config.toml
d_model = 320
vocab_size = 16384
activation = "geglu"
norm_place = "pre"
positions = "rope"
qk_norm = false
bias = "none"
init_std_o = 0.0257
schedule = "wsd"
decay_fraction = 0.87
doc_mask = true
train_tokens = 336400000
steps = 5319
dataset = "wikipedia_en"
Each number is 128 + 32 x the weight over the matrix's rms, rounded and kept within 0 to 255. Layers, rows and columns count from 0.

# layer 8 MLP down (transposed), 1280x320, rms 0.0493, rows 1115-1149, columns 64-127
[[144 134 144 123 161 119  77 112 168 172 116 115  68 121  70 102  24 187 104 123 115 148 123 134 164 127 150 123 129 117 115 106 123 146 132 139  71 126 127 136 170 158 105 179 233 149 108 182 131  74 140 147 170 156 129 171 137 134 144 162 123  96 167 102]
 [135 147  87 125  93 165  85 177 112 159 114 102 115 136  96 153 134 169 199 118  77 150 116 153 109 140 160 130 147 116 142  95 172 112 120 127 136  87 136 108 119 102 123 174  74 124 151 102 127 147  62 127  92  85 110  77 104 113 111  69 168 101  77 155]
 [110 116 136 141 109 109 124 114 131 128 113 188 112 152 131 118 120 158 113 120 207 123 119 112 152  69  94 128 161 111 169  90 150 114  96 127 170 107 104  58 155 109 162 156 140 153 114 138 106 130 103 141 100 180 145  91 129 100  83 107 148  40 117 126]
 [106 126  95 102  95 215 164 119  83 148 131  56 204 117 142 137  79 101 161 124  99 140 102 146 160 144 118  99 112  72 138 137 172 104  91 110 183 174 177 128  36 157 128 154 115 159  79  41 148 102 137 193 137 163  94 158 155 166 154 145 103 144 198  64]
 [135 142 104 125 129 128 101 112 119 139 142 161 108 109 130 176 123  86 159 151 178 103 163  91 155 112 134 104  94 134  83 152  88 118 134 165  91 104 111 146 152 147 152 141 122 146 122 142  43 113 130 134 126 141 106 129 123 125 103  89 116 180 141 133]
 [101 156 123 175 125 122 195 102 164  87 130 155  81 113 123 142 131 123 163 121 143 111 132 105  88 149 103 113  85 120 127 213 110 154 145 124 139 199  66 169 160 112 112  92 147  92 109 186 115 100 186 100 108 103 169 200 102 158  96 146 123 150 135 102]
 [ 95  64 147 130 122 155  81  78 171 133 139  91  99 108 181  98 175 116 124 156 184 179 147 147 107  97 134 161 111  99 103 176 110 129  94  87  77 108 114 126 145 145 113 143 157 122  92  33  83  99  84 127 140 135 124 158 103  77 124 154 147 134 100 185]
 [132 118  72 104 120 154 151 179 146 195 147 142 198 135  95 149 114 201  80  61 157 152 159 110 141 102  80 115  84 147 124 124 169 187 108  98 149 104 136  65 119 193 107 159 109 198 115  91 108 107  51 164 120 189  80 111  99 177  38  79 125 113 103 151]
 [112 160 161  45 118 147  96  85  20 142 118 116 115 138 136 141 151 155 185 174 131  78 129 134 129 109 109 163 132 155 118 112 135 148 134 109 151 137  97 114 121 111 130 147 138 120 159 187 168 158 164 143 134 161  64 127 135 186  62 146 117 100 124 153]
 [104 165 141 182 119 105 142 188 203 160 112 128 132 132 110 108 136 123 102  90 143 131 109 155 124 116 151 144 118 141  65 166 110 124 109  91 112 136 203 128 117  84 106 190 175  92 142  89  82 127 158 133 173 165 207 112 150 134  94  74 118 153  97 167]
 [214 144  94 108 141 109  68 156 116 143 150 130  52 150  92 162 120 126 115 144 152 151  92 178  85 127 188 139  73 129 134 142  87 140 124 140 103 178 162 126 136  68 115  88 105 194  98 113 114 146 154 136 192 145 181 120 122 133 144 144 175 140  76  77]
 [140 117 115  62 121 132 136 134 147 169  80 116  98 127 137 117 157  87  98 183 144 168 126 114  93 154 129 116 134 155 136 169  97 118 119 143 124  88 169 187 150 109  88  75 117 151 132 105 118 143  49  98  83 120 119 194 111 130 140 162 106 203  92 102]
 [148 130 111 161 181 142 154 157  69 116 130 142  84 146 190 186 141  84 147 122 144 104 160 131 139 131 148 118 168 127  97 103 105 129 195 167 143 169  75 120 130 143  99 114 110 142 122 152 182  99 140 178  96 109 116 143 114 169 151  91 100 121 104 129]
 [ 49 157 230 105 118 132 182 127  80 142  73  94  83  81 103 179 150 132 125 140 150 122 122 142  99 127 158 155 158 155 104 137 155 101 106 118  97 109  83 142 172 106 139 179 173 165 105  78 138 124 129 204  81  77 143 158 148 145 107 196 129  95 201 155]
 [119 113 133 176 173 100  76  80 158 141 177 134 145  98 151 142  98 105 131 142 110 134 161  95 137 147 104 153  97 156 161 148 161 101 152 144 189 102  96  84  71  85 137 151  98 125  73 125  99 134 128 125 158 124 129 122 166 110 115 121 144 124 130  74]
 [167 146 186 158 124 137 175 126 138 118 104 106  79 192 110 194  82 150 145 151  95 114 114  68 129 137 131 106 207 104 121  78  40 139 147 132  90 124 145  80  44 144 144 112 164  85 128 132  78 154 113 122 120 164 165 153 124 101 102 156  66 166 142 127]
 [ 72 170 125 106 129  83 148 126 176 170 117 157 178 122 131 113 101  85  97 170 142  99 138  60 131 139 131 152 144  98 146 113 128 114 159 108 174 184 169 161 154 120  75  72 183  84  90  99 144 175 129 115 122 177 135 147 128 150  98 124 147  97 141 112]
 [168 135 136 128 150 125 105 130 186 132 124 125 115  89 152 153 146 124 132 110  99 120 197  80 128 116 143 136 138 104  88  78  99 115 211 133 163 142 147 150 132 138 167  97 132 148 157 167 137 142  78  89 125 137 137 107 115  45 150 116 143  84 139 116]
 [165 101  65 108 150 105  84 160 153 107  72 109 149 128 197  86 119 198 132  96 151 135 145 136 106  47 120 137 141 149 114 165 160 172 127 183 162 165 149 104 174 149  94 111 140 146 119 118 131 128  93 134 186  91 149 136 165  63  75 108 152  68 133 128]
 [160 117  99  99 114  99 145  99 140 115  79  85 175 126 150  94 121 130  69  58 106 151  86 147 150 151 128 124 154 117  87 147 169  90  92 131 142 160 110 100 102 103 121 113 152 135 147  65 168 134 139 136 137 165 107 155 112 106 148 110 160 158 164 148]
 [ 84 148 158  93 123 121 120 154 201 139 120 119 131 153 117  63  81 110 142 117 147  75 156 167  92 163 181  78  68  81 179 107 154 140 140 121  81  78 100 129 159 169 121 163 143  60 114 129 187 117 120 172 137 118 166 160  97 125 106  69  92 172 147 125]
 [ 71  90 242 148 168 148 156  55 112 153 177  82 200 171 124 116 126 154 132 133  98 161 134 177 131 145  95 102 163 155 153 111 120 166 115 135 104 115  96 104  47 138  57  87 160 118  67 143 129 126  77 143 174 132 125 150 135 125 108 179 155 146 187 131]
 [ 87  92  89 113 135 106 124 118 131 138 120 163 120 132 129 112 153 171  90 129 136 133 167 126 117  78 152 139 146 144 148 104 177 155 107 159 146 160 118 112 140 147  89  83 185 108 171 107  94 118 114 176  80 166 193 126 158 100 150 119  93  71  86 131]
 [151 114 194 142  38 144 130 125 155 124  73 117 141 133  77  92 140  80 114 118 209  58 119  33 110 117 157 100  86 158 100  67  93 148 150 126 122 103 114 119 127 161 130 178  96 113 182 133 120 124 127 183  98 116 139 120 115 154 146  92  94  97  97 128]
 [ 57 251 146 128 108 157 113 138 146 163 119  96 170 114   2 112  55 104 141 123 130 134 129  88 158  96 132 130 187 131 146 129 141  74  99 129 115 113  51 131 155 148 115  80 139 151 124 124 147 140 146  67 187 104 147  91 105  96 126 109 132 154 129 137]
 [126 157  95 122  78 171 109 167 120 160 148 107 181 187  94 146 186 155 128  97 167  53  71  93 141 161 161  81 166 177  91 126  96 130 176 138 170 126 175 140 128 138 135 115 153 168 146 115 135 147 148 195 151 139 162 137 119 125  98 120 178 121 114 165]
 [ 30  82 108 136 192 149 130  91 128 120  95 150 118 108 120 135 122  82 160  91  98 132 124 169 116 129 157  77  81 123 175 150 107 181 139  34 161 128 144  42 168  96 160  88 139 133 151 119  84 181 149 122 160 130 198  98  80 118  90 123 139 116 135 185]
 [113 180 120 111 159 152 169 123 174  98 165 133 133 127 156  85 118 153 120 152 125 121 139 213 237  97  90 117 159 135 124 112 113  93 153 136 126 184  68  81  85 135 153 161 136 101 195 104 113 148 143 116  89  79 110 137 124 140 163 163  90  79  98 156]
 [100 121 167 106 195  38 101  84  98 126  71  97 149 153 113 120 141 130 130 116  84 139 214  66 121 130 163 119  62 147 135 105  98 136 143 163 179 138 120 105 212 148  87 107 120  41 153 170  91 123  93  94 131 153 107 164 157 121 161 149  76 109 156 136]
 [117 108 118 124 150 128 145 116  90  95 119 107 126 130  73 148 182 109 110 110 121 159  73 107 161 151 111 128 151 108 187 163  89 154 122 161 119 102 152 107 124 119 186 121 135 143 163 147 157 112 174 107 158 125 123 126 128 155 139 119 159 121  43 111]
 [123  99 126 106 164 136 114 124 102 126 139 131 158 128 131 118 122 134 168 129 166 185  31 191  87 145 115 146 239 198  95  86 130 115 126 136 167  74 126  76  72  68  94 164  76  92 112 130 126  71  58 153 111 119 138  68 106 127 102 129 121 128 103 152]
 [169 125 129 118 116 143 163  72  58  71 145 107 140  64 173 139 104 119  89 145 202  94 107  75 164  66 108 180 146 122  71  65 115 176 159  59 140 111 133  81 125 199 111 137 136 114 114 126 167 102 125 125 214 126  58  94 169 153 110  84 125  84 176 171]
 [ 85 182 101 105 126  99 137 137 124 139 168  65 108  88 122  86 172  96 112 122 106 119 189 146 116 124  94  62 101 108 111 170  94 153 216 147 125  79 123 108 146 107 112 119  23 138 116 120 162 181 174 228  12 133 126 114 137 112 129 167 156 177 222  84]
 [ 86 153 123 166 144  80 147 130 128  90  91  87  88 190 118 146 181  99 122 138 107 115  86 187 145  62 143 108 101  90 141 126 109 202  97 114 159 128  98 138  97 211 115 120 157 136 102 141 107 158  84 152 109  98 126 188 146 122 131 140 147 163 128 139]
 [118  84 186  87 115  79 159  76 144 142 104 102 199 157 107 112 122 171  66 179 139  85 159 124 116 129 128 136 112 129 149 137  77 147 139 115 148 145  81  90 145  93 101  54 103 134  82 112 116  88  86 133 135  94  98 135 129 105 156 143  95 110  98 183]]
# layer 8 MLP gate, 1280x320, rms 0.0966, rows 1116-1150, columns 64-127
[[126  87 146  98 160 104 128 101  68  37  84 122 139 154  92 117 168 158 155 121 157 160 133  99 146  69 137 122 113 145 119 112 109 125 113 121 164 171 128  81 129 107 104 145 131  96 103 137 164 113 134 119 137 127 144 134 129  84 180 133 177 125 103 108]
 [174 114 173 124 118  69 131 131 142 149 114 115 127 137 115 133 150 122 153 106 102 121 160 123 143  93 204 134 160 155 101 120  81 142  90 108 104 110 156 169  78 192 106 132 166 109  98 181 138 164 144 158 167 119 123 116  94 100  93 136  62 120 154 137]
 [188 153 170 132 100 192  87 102 153  83 207 125 165  89 103 119 117 144 167 140 127 147 134 116  75 173 107  88 164  75 221  90 149  97 177  89 100 153 102 178 192  86 140  95  57 180 163 147 155 173 111 148 131 105  92 127  99 111 129 122  93 139 176 107]
 [157 124 113 130 103 182 116  93 109 152 117 171 115 109 127 121 104 149  93 104 118 129 121 151 127 156  89 165 113 137 158 114 154 134 150 105  90 117 127 118 117 139  74 155 125 149  75 121  52 125 156 126 138 121 155 112 142 142 141 116 166 205 146 145]
 [137 148 169 191 147  97  97 185 103 133 156 125 146 124 123 138 180  40 128 117 108 136 121 108 110 181 119 116  99 127 178 113 142 153  88 126 158 160 121 149  99 144  80 170 140 133 158 171  91  85  69 148  96 196 101  95 145 134 103 157 134 183 101 190]
 [ 89 169 105 184 153  98 187 131  74 123 126 139 108  89 147 181  60 119 118 118 121 102 131 137 112 119 116  76 134 141 153  79 154 122 152 164 103 147 171 121 194 113 116 114 144 141 124 164 141  93 121 110 162 140 160 210 123 111 127 125  70 138 134 146]
 [168 179 108 134 155 112  94 133  85  99 176 176 138 145  91 124 117 119 130 186 148 140 130  94 174 134 114  79 102 132  79 171  62 167 106 115 143 169 102 128 110 119 122  99  76  96 152 146 100 139 166 169 113 127 176 139 155 167 150 103 173 112 116 151]
 [ 96 180 116 109 123 120 102 176 182 135 134 139 144 115 140 121 124 194  88 115 181  89 111 156  68 141 111 147 154  90 192 169 175 142  92 105 118 131 166 126 152 102 151  46  64 130 138 186 136 158 176 127 113  65  67 120 142 156 114 133 107  83 120 102]
 [186 106 131 194 141 126  90 171 129  31  83  95 109 164 152 154 149 114 129 153  64 133 170 104 123 174  79 182 130 122  98 195 111 133 141 142 110 143 147  91 133 117 141  97 105 113 120 173  95 153 155 141 105 147  91 113 136  75 161  94 201 135  81 129]
 [142 129 117 161  95 145 103 198 130 133  80 112  79 112 114 186 113  82 145 161 167 105 118 175  52 133 167 128  99 142 151 158  88 121 109 139  97  74 104 157  89  97 136  84 116 126 171 203  76 114 182 124 115 101  99 132 114 126 171 166 169 195 114 122]
 [158 128  94 130 135 140  96  84  74 144 142 128 198  69 182 163 146 104 112  74 139 130 103 106  92 112 108 156 158 191 158 163 171 145  85 125 144 160 125  90 116 128 152 136 137 138 207 124 144  99  70 155 156 132 186 121 110  79 136 109 117 172 140  86]
 [120 125 139  29 174 110 134 115  83 102 192 145 104 103 126 132 140 134  98 141 148 115 166  86 177 117 110 122 122 197 151 135 117 127  97  97 151 175 115 112 136 163 144 113 130 153 139 165 149  94 169 172 126 188 163  98  95 131 133  96 114  87  52 130]
 [ 89  93 128 144 142 123  76 127 117 164  52 134 150 148 152 120 129 159 165 197 161 134 220  86 185 132 111  83 146  92 171 125 106 178 121 100 105 174 157 140 147 117 184 145 127 111 116 129  37  62  70 151 130 107 127 114 124 118 142  85  94  90 120 141]
 [134 129 131 180 130 158 110 176 159 111 128 100 103  89 147 119  86 158 152 177  73  96 130 128 129 125 162 142 113 128 180  86  92 172 128 138 128  93 142 157 101  96 100 152  97 150 143 154 156  98 169 102 116 129 160 113 114  97  82 114 105  85 121 130]
 [ 87 155 158 139 173 126 120 123 148 117 148 169 104 130 136 128 115 152  75 143 130 160 164  41  94  86  87 164  89 118  88 140 140 168 135 108 148 157 101  82 108 130 115  56 135 169 160 193  89 175 119  51  79 182 164 176 121 171 134 107 133 130 176 182]
 [141 109 103  65 142  90 152 188 126 141 148  92 147 115  80 109  91 149 126 110 127  94 115  62 181 105 167  70 121 192 125 121 147 132 124 121  83 160 104 104  87 104 120 160 162 158 150 149 130 132 120 182 131 165  77 151 105  66 150 111 139 134 143 116]
 [107  99  81  87 117  68 100 135  81 101 122  81 150 137  98 132 157 167 170 105 177  92 132 108 138 101 133 171  75 120 164 115 112 164 137 132 153 128  99 140 125 119 123  80 151 123 103 143 188 130  77 162 155 176  82 148 139 126  98 107 138 130  93  69]
 [116 132  85 120 148  66 169 154 178 207 144 150  80 129 170 153 144 124 144 170 160 191 108 124  77 151 104 117 129 114 113  58 102 146  95  85 173 118 101 100 130 198 172 177 123 199 154 104 140  76 118 105 123  85 124 162 126 109 187 128 100 116 148 112]
 [143 112  88 143  89 147 115  99  92 110 108 109 155 119 178 146 170 139 137  81 107 117 135 119 165 103 141 129 123 134 125 150  87 136 115 110 159 132 164 144 172  96 124 131 121 146 133 154 141 142 132 106 170 128 116 114 116 179 176 120 112 154 146 123]
 [139 195 142  85 142 147 111  75 108 124 137 163  78 110 161 119 117 181 156  92 122 147 100 115  99 111 151 155 152 117 174  81 132 130  86 165 109 120 137 102 127  60  79 194 138 163 159 154 159 121 128 167 131  43 108 131 102 114 154 143  80 175 134 139]
 [127  92  59  90  79  76 124  75 119 184 135 128  76 181 172 113 152 133 160 167 141 106 123 136 198 148 156 210 118  99 147 195 139 142  99 116 150  86 111  55 132 120 172 123 104 147 155 177 109  72  89 159  86 155 130  93 159 136 128 162 155 118 114 108]
 [169  72  82 163 167 155  97 160 173 126 185  92 112 184 114 107 120 109 118 219 132 166 147 111 131 114 157 152  74 105 106 121 138  94 121 129 151 193 121 115  75  88 121 158 118 138 132 138 117  89 175 122 140 166 186 152 143 139 104 187  76 141  91  96]
 [ 32 153 122 119 111 115 125 143  71 125 117 174 124 103 104 170  92 154 142 122 126 112 231 113 131 131 141 154 122 127 123 150 101 102 157 155 108 167 106 121 119 163 115 195 112 142 122 151  92  69 184  92 134 120 131 138 184 118 109 126 100 137 142 176]
 [161 119 116 133 175 137 151 142 140 157 179 147 149 132  89 132 143 163 155 136 134  88 137  78  72 113  93 151  71 150 129 120 144 132 119 107  74 115 102  67  52  96  97  61 146 165 143 166  99 132 106 126 135 117 122 118 168  91 149 138  93 116 139 161]
 [131 191 134 168 152 138  75 171 137 149 148 150 151 194 130 151 145 134  81 144 116 123  72 150 147 181 145 133 170 144 105  84  77 146 126 102 121 108 100 116 148 136 183 158 153  99 140  97 117 132  98 104 121 168 121 144 112 151  67 119 120 118 104 160]
 [ 96 105 148 129 133 156  15 155 138  93  95 132 161 173 138  49 123  92  85 113 149 109 174 112 154 174 122 127 188 153 147 112 118  77 123 127 144 144  69 127 147 142 168  78 102 140  47 104 169  69 105 163 146 123 121 135 155 180 102 122  79  99 160  96]
 [135 129  94  79 106 170  93 142  59 146 133 133 122 192 159  94 195 151 118 143 140  95 102 158 110 104 163 110  64 139 128 158 188  98  91 145 188 130 127  87  44 134  59 198  94 140 168  99  50 152 123 127 157  75 174 133  86 110 102 125  61 114 117  88]
 [176 118 169 158 147 119 109 198 151 100 241 139  82 163 194  92 136 149  93 112 122 117 170 137  46 118 166 124  88 118 122 149 123 164 108  64 171 181 181 108 112 111 122 116 144 117  93  98 114 122  98  72 130 102 128 178 128  69 123 105 171 138 187  79]
 [187 156 144 121 150 123 162  98  72 111  88  86 183 151 101 154 108 144  66  84 134 129  96 135 110 132  91 109 154  71 157 196  51 175 128 129 109 113 123  70  98 110 136 137 138 144  59 136 136 122 145 136 180  86 157 119 155 139 166 154 130  84  78  82]
 [156 156 151 190 134 177 121 146 134 164 130 154 136 130 128 136 122 152  59 151  65 139 189 133 186 107 133  68  80 112 139 145 100 118 129 112 108 187 181 115 155 138 144 137 127 129  88 120 130 154 159 128 132  72 140 168  87 135 131 164 135 124 107  96]
 [101  72 135 142  92 105 139 120 162 133 152 153  83 111 120 129 183 170 173 185 133 169 149 152 185 133 133  73  87 199 151  84  72 106 142 114 106 124 139 150 167 126  87 136 150 175 111 154  39 111 170  91 116 158 149 115 160 127  57 104 127 114 102  92]
 [117  94 184 145 103 152 115 138  97 104  68 131 172 168 120  48 147 160  52 168 155 174 173 115  95 112  69  78  77 145 137 168 112 148  60 135  54 106 115  95  91 164 116 104 105 145 165 167 132  59 100 125 103 143 114 105 158 165 134  75 139 121 115  98]
 [176  96 139 184 159 121 130 122 167 149  78 163 103 170 114 128 144  76 115  97 112 122 183 109 145 109 103 112 125 150 124 133 119  86 127 122  75 105  58 107  73 143 124 100 125 138  99 184 112 145  36  93 173  74 112 148 128 105 111 126 123 153 106 133]
 [106 110  53  98 117 125  84 109 115  68 130  99 108 127  96 136 133 138 179 113 124 143 124 176 157 114 107 117 135 143 140 142 114 102 116 140 124 150 180 103  95 134  93 109 112 177 140 116 126 130 152  72 199 130 199 115 115 151  76 158 101 130 173 129]
 [ 96 167 161  89 135 132 137 160 162 111 120 112 175 148 152 153 175 180 170  78  95 104 164 123 143 138  72  87 139 184 118 119  89 102 142 109 149 139  95 129 100 118  48 134  92 163 141 145 135 129 173 136  82 127 157 129  87 150 112  87  97 185 145 152]]
# layer 8 MLP up, 1280x320, rms 0.105, rows 1116-1150, columns 64-127
[[ 88 118 161 122 138 154 100 133 166  93 129 131 143 171 112 144 115 162 141 179 128 134 147 129 154 105  93 105 145 148 138 116 162 125 146 114  76  94 148  80  95 102 181 130 127 116 136 151 116 159 101  99  98 138 102 124 122 139  68  92 119 142 172 114]
 [156 102 161 143 154  99 117 102 108  93 167 103 158  68  80 118 125  98 111 128  96 141 132 115 157 137 134  65 107 139 129 142  94  93 139 103 133 138 102 176  80 156 100 114 112 117 127  92 128 131  94 120 130 126  94 204 159 148 140 147  67 216 133 164]
 [121 174 169 109 123 163 136 140 104  97 140 147  88 126 163 165 129 187  99 129 113 150 146 107 118 187  84  73 156 140 112  52 104 140 101 167 199 149 112  66 113 108 186 142 116 157 120 164 103 131 123 128  91  71 111 193 109 151 140  79 146 149 101 109]
 [104 147 149 122 117 144 147 140  94 122  72  85 131 172 140  98 122 121  98 123  68 135 145 148 130 149 125 131 177 202 149 160 176 139 137 117 136 124 115 133 115 134 158 115 189 109 144  81 160 129 146 114 132  89 130 150 124  98 114 175 110 123 105 129]
 [118 101  94 139  94 121 156 168 192 122  85 143 121 115 111 119 110  56  97 137  98 100 138 160  73 168 133 141 149 157  47  31 182  96 128 171 128 153 141 181 159 170 147  85 105 133 163 124 158 148  95 137  58 157 146  93 125 178 127 149 121 131 138  88]
 [143  92 170  99  63 126  99 143 149 147 117 124 112 150 157  59 131 181 175 138 114 128 126 174 134 109 173 113 147 120 169 121 121 132 117 117 126 120 101 109 108 130 112 174 151 167 138 108 158 165 162 109 155  95 106 160 116 117 169 159 137 128 143  78]
 [137 174 180 140 146 120 138  99  97 223  72 153  64 161 103 128  71 108 166 112 122 149 114 159 134 134  89 145 159  89  97 173 117 153  59 124 107  71 106 155 176  78 105 117 141  89 161 157 176  99 109  80 143 161 114 158 172 120  81 123 101 238 143 150]
 [138 157 129 124 133  87  95 113 162 100  84  85 133  70 150  53 178 166  80 196 136 168 103 155 101 167  89 109 108 163 120 120 134 155 157 158  97 135 161 117 103 189 206 232  61 106  88  99 126 187 140 123  52 158 191 130 177 122 119 133 154 144 118 122]
 [165 166  98 129  99 155 124 169 125 141  88  89 106 119 123 203 156 163 150  77  89 108 125 101 129  80 139 125 124  89 136 140 177 101 136  65 113  99 158 102 101 119 196  90 106 140  93  85 145  86 100 155  97 125  93 119 142  87 185 104 122 161 115 150]
 [144 118 141 151  79  88  88 134 152 133  89 117 148 156  60 104 119 159 117 119 110 128 128 153 110 121 138 127 151  89 122 136  87 140 157  99 106 138 141 118 109 154 138 171  95 109  70 104 115 145 127 166  72 209 105 128  87 114  98 118 114 107 143 143]
 [161 101  90 197 102 154 163 179 109 133 120  76 123  90 100 150 195 136 107 128 144 106  89  48 158  59 161 142  99 154 140 143 131  90 140 205 151 110 175 184  71  97 147  75 175 167 110 157  91 175 121 116 136  96 115 118 158  89 154 146 120 119 151 149]
 [155 108 124 102  81 137 112 128 167 156  83 110 133  99 113 116 121 104 128 111 130 123 125 164 148 141 123 159 107 166 137 167 125 129 103 111  85  96 148 130 130  69 191 139 105 153  89 119 144 158 105  97 143 172 160 124 132  95 118 147 139 130 160 159]
 [ 92 108 175 115  91  99 171 127 123 161 136 111  74 134 165  90 167 105  93 163 152 183 101  83 141 106 111 104 142 115 182 151  93 163 147  43 128 145 153 112 164 135 159 176 158  92 155 114 101 173 123 102 125 144  86 131 125 145 112  76  70  78 133 114]
 [120  99 123 151  97 109 164  95 165 100 120 107 117 167 116  73 128 132 127 112 140 132 140 143 138  76 163  93 105  76 126 111 134  98 132  59 148 111 130 158 125 159 115 154 187 130  98 156  99 105 100 135 109 141 110 131 152 201 124 140 159  87 177 160]
 [148 104 173 107 114  72 128 115 124 116 169 139 120 185 129 118 133 146 157 172 112 100 150 122 144 133 149 135 142 116 143 120 143 128 111 161 111 152 151 166 126  94 147 138 131 104 150 149 167 101 123  87 108 110 164 100 166  88 138 151  98 102 143 102]
 [136 147 155 125 122 101 154  73 149  68 113 137 144 137  82  85  44 171 118 149 121 179  78  91 190  79 103  72 108 174 141 128  69 158 205 123 158  69  99  60 134 152 148 135 181 102 161 165 127 129 132 142  84 115 127  65 156 145 148  79  95  79 139  77]
 [ 88 110 131  80 173 134 165 109 131 145 156 118 118 102 135 148 105 134 108 139 152 138  85  99 136  56  85 136 101 149  97 158 136 127  67 164  74  99 128 109  90 116  67 153 140  94 192 168 137 107 122 139  91 125 103 110 111 150 127 111 130 121 127 131]
 [154 125 162  43 119 130 146 220  91  52  83 132 119 117 157 155  94 102 109 171 100 144 111 125 128 108 135 117 111 111 113 117 121  40 133  86  96 143 106 143 118 171  92 110 142 136 118 124 154  83 169 119 137  93 153  64 108 112 121 116 149 102  74 132]
 [118 129 160 157 133 151 149 115 151 155  90  68 117 117 144 121 145 116 162 142 158 134 151 177 106 114 122 113 140 170 180 134 151 154 139 161  89  98 141 113 221 164 171 113  99 165 102 159 141 155 161 116 104 149 138 142 142 135 127 148 157  99 124 122]
 [133  67 167 172 119 103 139 109 117 155 154 129 118 134  95 127 136  87  54 124 150  89 154 110 107 136  99 106 166 150 134 119  91 126 143 124 158 129 115 111 121  75 124  97  90 139 148 110 124 139 115 135 146 134 153 120 176  88  89 125 130 142 113 164]
 [120 140 131 147 106 131 117 145 155 122  93 117 115 175 121  86 132  70 119  87 138 177 174 142 128 100  90  81 160 131 115  94 122 142 160 171 145 199 129  66 133 125 194  80  94 157 171 134 118 115 107  94 110 163 113 121 148  84 114 162 115 139 151 120]
 [100 210  80 117 156 188 155 117 134 134  77 130 157 138 203 111 137 178 109 133 100 121 165 101 128 115 115  68 140 183 146 127  77 125  81 140 169 120 171 115 131 180 142 190  82  94 140 100  83 143 185 166 139 111 123  90 125 107  88  91 149 126 114 165]
 [169 101 167  96 142 110 141 115 162 133 149 129 152 118 132  93  93 146 129 158  98 131  97 142 182 183 119 112  94 144 137 114 167 147  70 150 146 158 113  98  94 108  82 105 129 111 155 159 126 109 184  77 135 139  66 100 114 112  71 113 140 148  98 131]
 [143  98 116 139 141 158 150 117  92 112 132 119 157 105 102 150 160 133 107 106  75 117 125 107 124 170 116 137 122 132 157 165 126  91 153 130  90  84  98 145 106 140 102  98  77 180 111  83 209 108  68 136 157 115 177 100 145 157 151 166 152  91 127 135]
 [101 119 153 164 166 136 168 126 154 165 151 139  90 119 136 123  73 136 110 166  87 183 144 156 106  99 105 150 165  73 117  87 100 104  65  66  85  66  75 143 117 180 106  95 102 125 137 110 140 121 117  80 146 146 103 140 116 118 166 154  97 104  71 157]
 [112 139 163 169 134 145  99 135 165 151 145 104 164 184 152  77 174  97 159 108 152  87 171 146 165 129 169 101 154 178 140 115  80 169 127 104 158 174 174 175 121 104  70 149 119 124 114  90 143 104 113 100 111 194 128 141 110 160 120  83 102 118 183 116]
 [111 133 201  56  98 132 123 156 104 202 183  37 155 140  92 105 112  63 103 114 128 123 129 140 157 103 110 108 124 119 158 157  91  90 123 129 148 128 124 127  74 134  92 132 169 131 174 134  76 142 133  81 147  99 166 156 131 153 117 111 142 191 154  73]
 [129 171  85 158 137 127 130 116 154  91  95 132  49 120 166 154 163 132 101  73 171 128 172 107 147 123 145 125 114 156 152 135 186 105 103  77 182 126  90 119 156 134 131 182 106 162 112  71 141  73 131 137 115  96 110  95 128 176 122 113  98 135 133 165]
 [128 152 145 164 149 130 146 105 125 130 113 143 123 102 181 108 160 141 111 123 143  55 130  91 116 130 102 165 158 111  91 151 109  96 142 137 141  95 137  51 122 138 143 173 141 131 109 126  97 130  79 148 106 158 133 120 105 120  74 183 120 134 166 138]
 [ 91 155 137 223 120 136 131 144 180 150 168  97 127 163 181 112  97 135 114 142 144  88 155  96 115  53 173 125  75 134 159 153  75 133 165 124  88 146 131  72 164  97 139 107 109 156 152 151 156 109 153 155 130  62  98  88  90 150 117  87  41  82 126 148]
 [150 147 119 127  98 111 122 134 129 163 134 127 179 181 140 115 191 160 112 154  58 115 141 124 118 140  96  63 131  93 155 133 105 105  62 105 105 150 130 140 165 173 129 105 166  99 160 173 141 151  81 129 123 119 174 169  92 171  61 166 186 120  45 160]
 [147 142  74 140 117  73 169 146 118 186 122 161 103 131  98 146 149  95 158 101  63 139 102  81  92 166 170 122 161 176 128 153 139 134 115 120 140 145 151 173  51  70 140 149 133 121 115 147 128 145  44 145 124 162 130 119  73 116 126 108  94 130 150  95]
 [155  58 110 132 108 154 100 153 131 109 163 141 149 189 139 142 127  91 103 116 106 135 158 142 116 145  84 157  66 134 117 120  98 113 101  98  84 131  57  54 159 134 116 125  87 113 115 161 132 114 185 119  94 111 198 133 145 123 105 169 170 179  43 214]
 [118 110  91 181 143  92 105 116 101 117 101 180 117  56 140 126 151 115  86 144 148 117 156 141 161 139 108 125 145 123  76 105 145 159 120 117 105  94 125 162 143 117 127 126 133 156 167 138 163 105 174 125 122 115 122 126 125 110  80 159 101 120 174 161]
 [178 151  83 139  62 143 136  84  97 190 116 135 137  91 133 189  58 121 127 105 110 122 122 147 135  85 155 149 107 140 107 121 128 141 137  71 214 157  91 187 122 155 102 163 175 155 145  93 111 111 156  70 113 144 106  45  89  95 128 119 132 151 187  92]]